config = dict(
    n_layer=14,
    head_dim=96,
    bias='all',
    lr=0.0147,
    decay_shape='linear',
    batch_tokens=131072,
    seq_len=1024,
)
Each number is 128 + 24 x the weight over its row's rms, rounded and kept within 0 to 255. Layers, rows and columns count from 0. Numbers have three digits each. The size before them is the row's rms in percent of the matrix's.

# layer 2 attention query, 384x384, rms 0.112, rows 185-191, columns 0-95
100:138121149180123114179058149100117089139145103151130101107191124116139158153136095167137127131140120128146129098107115099124131106119170170130119107164089112095169130097172146129126099128132137131122091155123139147152138182155123150100149094115152103125112131063134105139114091150100121117
101:158128131139123163123128138128124126116127122154107156125154115130121123115137102113131124131147150127126169160137152110084120107133109167156064144168142097102126152133133149139108123149136120108118141117117146167180130119141142126105130171087128169124150167110101135147151160117123115123
101:110169110125102119117154119143155091115115120107110142136141128119109128148124181111095106128119143132206144161110135114098114125138088184099137125101107123128120111114123113145117197097133128164119122124091089168132108123124066135177141134123153102105102092120109093174133100157110082138
099:191134110123129127096123142064120155098142120158094117119103072154157162125152129106105190096136155135137126103142112094112134117111144130078148105128129141147127124086163098051092144131156154121123180116168131102143073129086139116091125119081127113100139123153131137131161167117124136143
105:128127066099112119159154144145129095141096126139144154168139126135137137087139105163115078162178190135103093110150122143140149128109125144129094107136123126095121125127112116143150138195127074121151122153129112137138123158106115108132111129165161140121136126134157167125070140104156098123
100:167110121144113129135152113142095136134135146128172143132120144171060136146123103147133167163107130104093133164115119154123156101139111126115131195102164161134094164149109134063149151148161148136150167100078161094119153115134134118150135153102076138107102144151151094123117091137145131163
092:135151133122118120121173118134064102128129137138114155153134122127094120137130094136134113116152118101123112124112119153101131152051153144158118143136147097115116113129117086166169163082143111165170122164132102084122107101142130179138158095138104123130147132141162128100138144175056130130
# layer 2 attention key, 384x384, rms 0.11, rows 185-191, columns 0-95
105:171130162121118129170145153111186138124156167160101130134155135138080117138163144143112107130120141126141125135120113134140131095145118092157142086138118160124139137148132133101112121105137090153126161130079116112120104140149132105113117093121161076105070091069107145080124120113106120111
102:133124077126132102108112105085114143126150142154086126146145094132157145093140150128156102162114104102112092137124138074156121108139115104108163108108132140147129141137147152127139113135102125098157141144083137147101132089115149134142107195113149151131057162143161112131091116160162108116
103:127131115117155135107127131159119130130114131145093094147085130141151157130120141116133124140130116150144143122132113079155097095126110139132137169159177140087177134183101116138159144120117148151126119131133119143143135106096148112156056113143125126128132127133115072132137123137145134148
100:136132132129102119161088120136124110147122139136165127199141150135168136145128115120156105137120167193150177134140124157090141114116121116109159078139136133090057127120162098128098152146139117108131145125128131142124122153113101097090104134168090126107148138105122112128151123139088144086
101:195108144110132159154134126108178140128150132165159082092121152094135110125131128166139105130129099159138093098087117106153123142092162128116138102097114149117133093116102137189097137158099127139132135113134133165125121151129138145118145174122158098123131089129117104132104128198140163113
103:105128106143088138143118112133159143142189135156115115154128125114109118148084141170130133122124125128110116148147112115113131142068106143149116128130140133149093135165124131114139153137110092162130183158113124113101128131164142135131134099108146142120163149144141114143125128137145139097
098:074155132100098118140129108137107112121116158121141091134098150126118137149070173117146127125106131156117075155134138124130112118153166119144134127130117150152124139119140082092097142117170116126113137096098095128145160174139128104146160117113138136116124117147141185143150111139150149131
# layer 2 attention value, 384x384, rms 0.117, rows 96-122, columns 0-95
107:158170146165139125151141118136139158142138125138142132151129136113093120123184117132137123112108131110154117102101180171092153132127145131058079091171107128137168151148188117137117146096130119089135114165122115144134160144155136105134111138118139074162143122091132147150161129137139125103
100:107096081120137125125106152088140124148151141129140096141087134135123106108152098144124130118119120126101105114080187124148105174104130113165143114120135105128085144140138167126129091079094118140169150137060083141127139081121078114136123125069089117161150100123126145117125094112141161109
100:143149103136169135113117148110115115154171122116089163161178136122081097119108121115210099142136113170129125070110129121147127121112126139113125117122097132131102133113107165113120128139145119096123128131103117064177135137075156136090113089136071146110117100127149088182134110120079111092
103:150119167141176126077109192119110106128110112100065109113104130076137085140130136127116155142139144139111157107115137154077139114122122132149107141178105163109123163110133130118138158094110148136167162136128127124150138183165165158124132119110119123131126143106157138108103103121125145121
094:134179145113125112165067122118142122136138158149151092090138110151130121138134106113122127161131139121120089106080108174120099172144147138153127125123118141154128098149144141106142117061120183154101130126120095112138214151125148118131113128157109111142129132158137124106088121128121098081
098:093092126134147094096166090152153114143113147157143120159096123129106131159164133088161110175095100134134051139086120139146113077142108114121155149153139153126131106161072133138116137139131160161167126125175141127137171118162059145174173126124134147107119111149174107106101108104108078124
100:138141135097120106047143118130085155129111154092136125144147170115129097115123122141095123140151123153126096131105190152151127149144168128123111132118119121140110124110136116147121106123089152140143099132116147132115109170160108151119136111162132131121159120132141136101137089164125136170
097:140161122110132137114141101121141104080168158140101134121107156131138121108142129169085122128117129103107150087147084093154130127111126124129111157158134114141171141161112169151115098101144132144107165067107138143135089150145105108152185165145147139153117161152119147088125118112121113115
092:144132137114146160155070081139115119138138122089150111131146172124120128148117178110092130136147120114169143107159161145094149137167150095119117146136157102120133132116163121111144135132122157085177120162103191138107124114080084138137136139153120124106159137172148147104182141128131138134
099:131148108123117120139128161160070135169131119089133151120140121141165155163117122152110166153110115153125127117123126124103142116105124106086136130131128133080165117135114128164139150130147092195124158101126166125128141123097134194123124137119170160156161158122097101105116116075140120102
107:119115105116151142093158161130131140108117132117147145154161115137120108082116141135131124113181134159096148158138143156184113124137128082118101112128111124104156150094110082125135190132113121110113133166146136094132126110159089115095152129176067155105148063120139128131145132118140123149
098:085101117095188110111104127146106101108140156122115139104123117146128148153057132095120141114129146136130167147129128147152121094124120111133150160163128138089080153123143117130113089123147130112156170111131151102102134150162139139140132123152156145118131113165118112126098153147152140086
106:106105129097105177144161126133137160176104111146092178158092139134117074158107149129110162180115168146151141092124129109142113148118124079169139146174135136189101135113131128124101120151133119087108152146135125115135118158079105123129137110109117171135131088149153106127154174127119114101
101:114133109141113150113138118146130083124104162107159148151102122152137141079121088133134141145179153116129127099098116170138127105152099162172152075138139172103114135118115087109071086157135152122083119129143123149133115108137134111169122117171167117149141118135129160094102122105095127120
100:159124127133177128126136134096147119178110114098157160126127155144139132147151098151150129115119130150143148116150116145102082138149087147143115102127135132159121163135108121135124132129110111115132129172144115141204113095161100116087161137115145169140147108121193130116114118111109144121
106:132119129159106114122117096171154167108152125174146102112134158137143165114161135103119148117166118092110131130127128116155161087187152121135140130141139143132135115087136163157172124097078113117123129139139153141136106119120137109150110120136149177137150139124130148126138166125128167149
097:100114133102159161122146111181089111076105107122103163101138145142124137132104129100087168105133133163139127115114144139108134150128105129131140101166132144150152132084147127164101140152163107076148152181118143148119155142116146097095115174140101126146147148142157121140099101084142132124
098:094150147123142107155128136148154119163139104119113097163114104107117122097096140109108120137112095108146144139110141133117131114137118129128130091130122110122113107093132110166139110111135083149131120122127144161137141148109158086169096162144121152172099147132136098137096102110115074137
109:132105082108093160115133094121103131078145118111116148115155123103160165122148124121124125123119145144164143133152142126129110146200094126133081157182169122112094146142153136164146124097150102110106191116144132070107126151153094120157118170143133148118113177146164143095137134140167094113
101:142090137130126122155115101107151086133140124142131103144141154119120119105120096133084180133097159123138123121155078154115109134078198102124141097123108136146134174165097153097131112101122114118109098149116116069145115167139124117106150131177163179129105108135095125089157167119121091171
103:124127123131166097127103143089168160121096163096138114073143104151124130138121126125130154103133113085080106119054135182151137136102106091145132149161121090160093111174137189148137134073128154128107163102185114083112144128141149141142100139073093124106134124094178156135147160151153144153
095:096120086149104111132122142141140126132129108149115128150174140152124144128153112109130122163102120103131127118109126082114142150099133151153123121123122148139104116127120129110167172093102143090127133166155127139126130152117103140146108152164115117151159152121158119117106139162083146165
102:149135131127079149133135156113101135180157096127094110161157129120111157124084089107137118174116126086132146087103142149104108122146138134101146123136105104159147112138118108117135182099147107128118125087132100169089116134121125110139099133107121113084082144128131124167139183132093123170
102:115112162153161130059127151108131128117143130129142176118098142139147136117173104118163158105114097156124163099104148167121091155136124115129123175138117128127182153125139121145108086116168141125159087150178108110077111119152134166095102093143120103131125119139113150107096099186112162150
099:112100126103109119114128152103095113136141124135122145119133126167127144148144124143073111106114144083153144126116104099132085131128121151114129158111128144148133119141132164117100095100130141084143118150115093131104106127130135176177157073090140156155143114150114109137128141100161124097
096:087107131102108099106115122129128176135143137179106127109133120082086127104165100118175143097087099102135112107135119132119161083143117112118080114129138144152128140086120146134144134087166121127153109130135142066085104125141131135133116157104174120064118149124124117115111121070124079107
100:129144150143154153112141150146142154137158111140101130138136154164114094125122113172147111138127119050115153116130171158119154102146135134107175101156149122122140122142136115123142193138141105118109177127111116136142111077081107161156120109108148125135132175106141113150124086113133166107
# layer 2 attention output (transposed), 384x384, rms 0.112, rows 96-122, columns 0-95
108:097144066135123177120132143167134200136085138132110152084140091136093125154114116069177123129139136109138150143135117153117175175129062119123161122105109133157143105123150113115123186123097159109087110139109134109125131108131126152103108115123129149149159116148118092176125128147122142114
104:126100132137121057129118133115086098100117154130105116132149135160142159130146148120156159083139112140165131138157078157108118145091122111181148168134164133098130133097117113119160080087175119132128113110156106111169114122133135152154136167139151107138100180145157175131092114114134101185
102:135136135157130129122127113127163175125119107143116165130122166095150094170160146112127118153146143164093098099145149131102150125123132137123168145135150163141123095116096124129144136113179106188168090128101139140121118184108154107122138141117145127088132132147081165140113159151115125149
102:087103097133109136151148129151101110127146132140126141164121090151119106120147141162176115148136165138137134143147123134116109178096116087148138158149158106112157081099142156114108128091145097155111137127129148103103124124086157136108114140113167138094134106112143112129097130111112145153
098:110108126140127138153135162098110137127127121113154114116152138136103151205121112135123161111108116124099159113140122141097138128119117140108108132117166140107138093110163143098125123129108161100154118073103138090124146116126181134123205079139147124088171158091177142116121093137115166126
097:146093136140123142159148124124103156126105126122098107134116088117173150119118147144160125115150118139171142122158140126108143136130097105118171147114128144119074142134113176174123113137098092131129119157148137093099113154163148123161119139106137143154134103085171113140126118146127158120
102:130122099186147135179117144087144104129109120164178127169115110165145053129150136102135134166165167106125124160105100111093104132155148098128158115107111117116139171096084124139122075115169128094142102102148111126110140115158130107110154115110101148142128133122108117146175120136120127142
097:129127106163173132134143117133165135153148122138158135138140131120133135116105138089171116139145123115130131149182086148121158109121068113172136106099049116104133089127163130102138093184163136139107145139168114161135143114088157141144103102140124100123145169108121167172062140142130146150
091:121166108133120093106122134126112121141123138111122162121115165122097162147102146110108120090093139162128096110105133150142169094100123122135142125131125125159147138125116112101129117133102121153117143115145142132123102126136098139127142116149134118162160132147120149151131137122105196119
101:143142118141141094116128129151162123127088155162103138181148182156100086116117169139158119114161111126129172124140129137122124120116127167102084103112109142143142168169154176150134091086119091123127071110092141096131087151144118115133114122120148126103098126086149170108097112075121119131
108:191135145127125131115131142089134124137138148111124134166114119166095115158157139120142162115076134157155107148142157124115105108155103157124128142145109136169124128146120103080164151114104130106116115118094098160155120113149145126131132145126172147130119159145124176127120170133107123110
102:163149168158142111134141148109119107138104141126164108138149088145132122106110116174095139146135133117116096146143102042141115159082108144100132129125116106171127094139122151143139124089118138129123109130065116142149135101102103139168197146111108140123082151114123129143071126129116147123
109:126160064105109131110135131124139112112111114118129129114139128114132195158106144112200129145122137091157145053154152092140124089125162099140161135157089106141157139142108127144076146141132096151127126171120081101103137129112125137123152153127142124125108130114126104123141130136095127166
101:120122113146106151151134122134175137090106127155126129133153175091108173106099129183120089144142146086154078114132133102125100127168131093118104082115076151179139163160139088111143187166118131089095145135156155112104149179141119126136088112157092148143132145130121185165107146126124116104
102:094154149156104086143080123112111139115138086146117101146110142095135109143156182138126118109140131140117118134125114183104110131091170111102103093101116108144110176105159128162134146134162103114119123144116144100136150110132140114136101117139157078099139142111175120134112141123115102141
104:157162147153110138153128054145106171109143178163118123098172105123153112167107154112130209144110103098138129098131125116171164172156126145120131122138111127153137135158142123110079123132117094134090117126164151140153154127155096139117147118117089091129152121108098094126152136149155104138
098:122067177102108129086128180108122118138101099108088155070120116147090108135117134108109129173149127106095111121148092120130106158147096164145073119092115112167144104131097136108120148102161131147134160121099122143115117099120154145146136121161136147145131114126138160108144150124165129134
100:169130106138159163127132141137142169139085100160107094117109109179154120145173132142128105130124155112129104137118165126106105106137185143123137080125148148100097123121124152114133137104153150094150101095115124110117100085140099146111128134117108135124147133142140163111154111124162130111
110:153137123120144142139118157141145092129172156123078135163084140163117107140093137110082147127125137157127127117084152105149120133113093108172128112125147104099104107114112142138132078164131107101071117177124119152160148165119094110170139126174130128118104093151115123136084151171123152132
102:087132155082101120123108132138124058132125126083126118124141129133151137137111147113107130088097137135170082165144195142146190131132095136119141110100121124093121150120146121110163129176147140120145136170174131127115089138125082112121132131147123130151148128138180140125120119134117109140
104:090137102138136161132157099127122110163154112122144090131130115105096126172150111129105139116102140102124143127157151134097130115138152100081146127168124120151142155116100119096153168117145159136106132124112133118137145130139105137129158159132172160142132133127106130130164124146139197136
101:114107142111092101125125141125138129123113121127132127142142172146121106137101151111126122087133142085105120158129106126129122123128114133152134151133070125122133128173136130145097104093133131163082148091164128153179123162125142120133129112153104080116125145097152109203114153150077164190
103:135124116112141149143107130139120085126135135093129115094127139146085149132190122098143181125112117175113122120103148132155140137151162111134128137100105111119131152148148109141167103138132130110114106146133118121089113106136162161118143145156117128127130143145146146155148105135109129156
104:081145130122149132131108176115105106110148095136129120126127149134101135150119165164156106125130161144161196128090080132141114181100131176118098115131122052149139165131141120114102115145174150099125187120114097125141109176171135115129119111108130106133132141134147150148162185108136149152
098:113146121143114133131135159123124062126122149190144131135115183142116126134143185149127094107131136147093116159140170117128182102108091140146143147119136141132108120134095088157074095123180139077106111113172153121123163099115110123122144133156108162138085137094131129111117126139123148089
098:119138083133138140149117148108106129097122146096086102143121117084149148118123183106140123122117127115150125138122146158157146132120119128151124146108096124117121175088099154135086108136161115100134094130138136087135108114138117152132082131124160161147118083054124146107151090136150085121
101:107110087130121163156143114146112120112147117106162153107090141175078141128137106143113145144113127146117141120147142125141106126135108116133111132126136139158122152119132102115089059123149119168138137090161149139152088139118123098110066115128113126130108122149126139105139176125103149183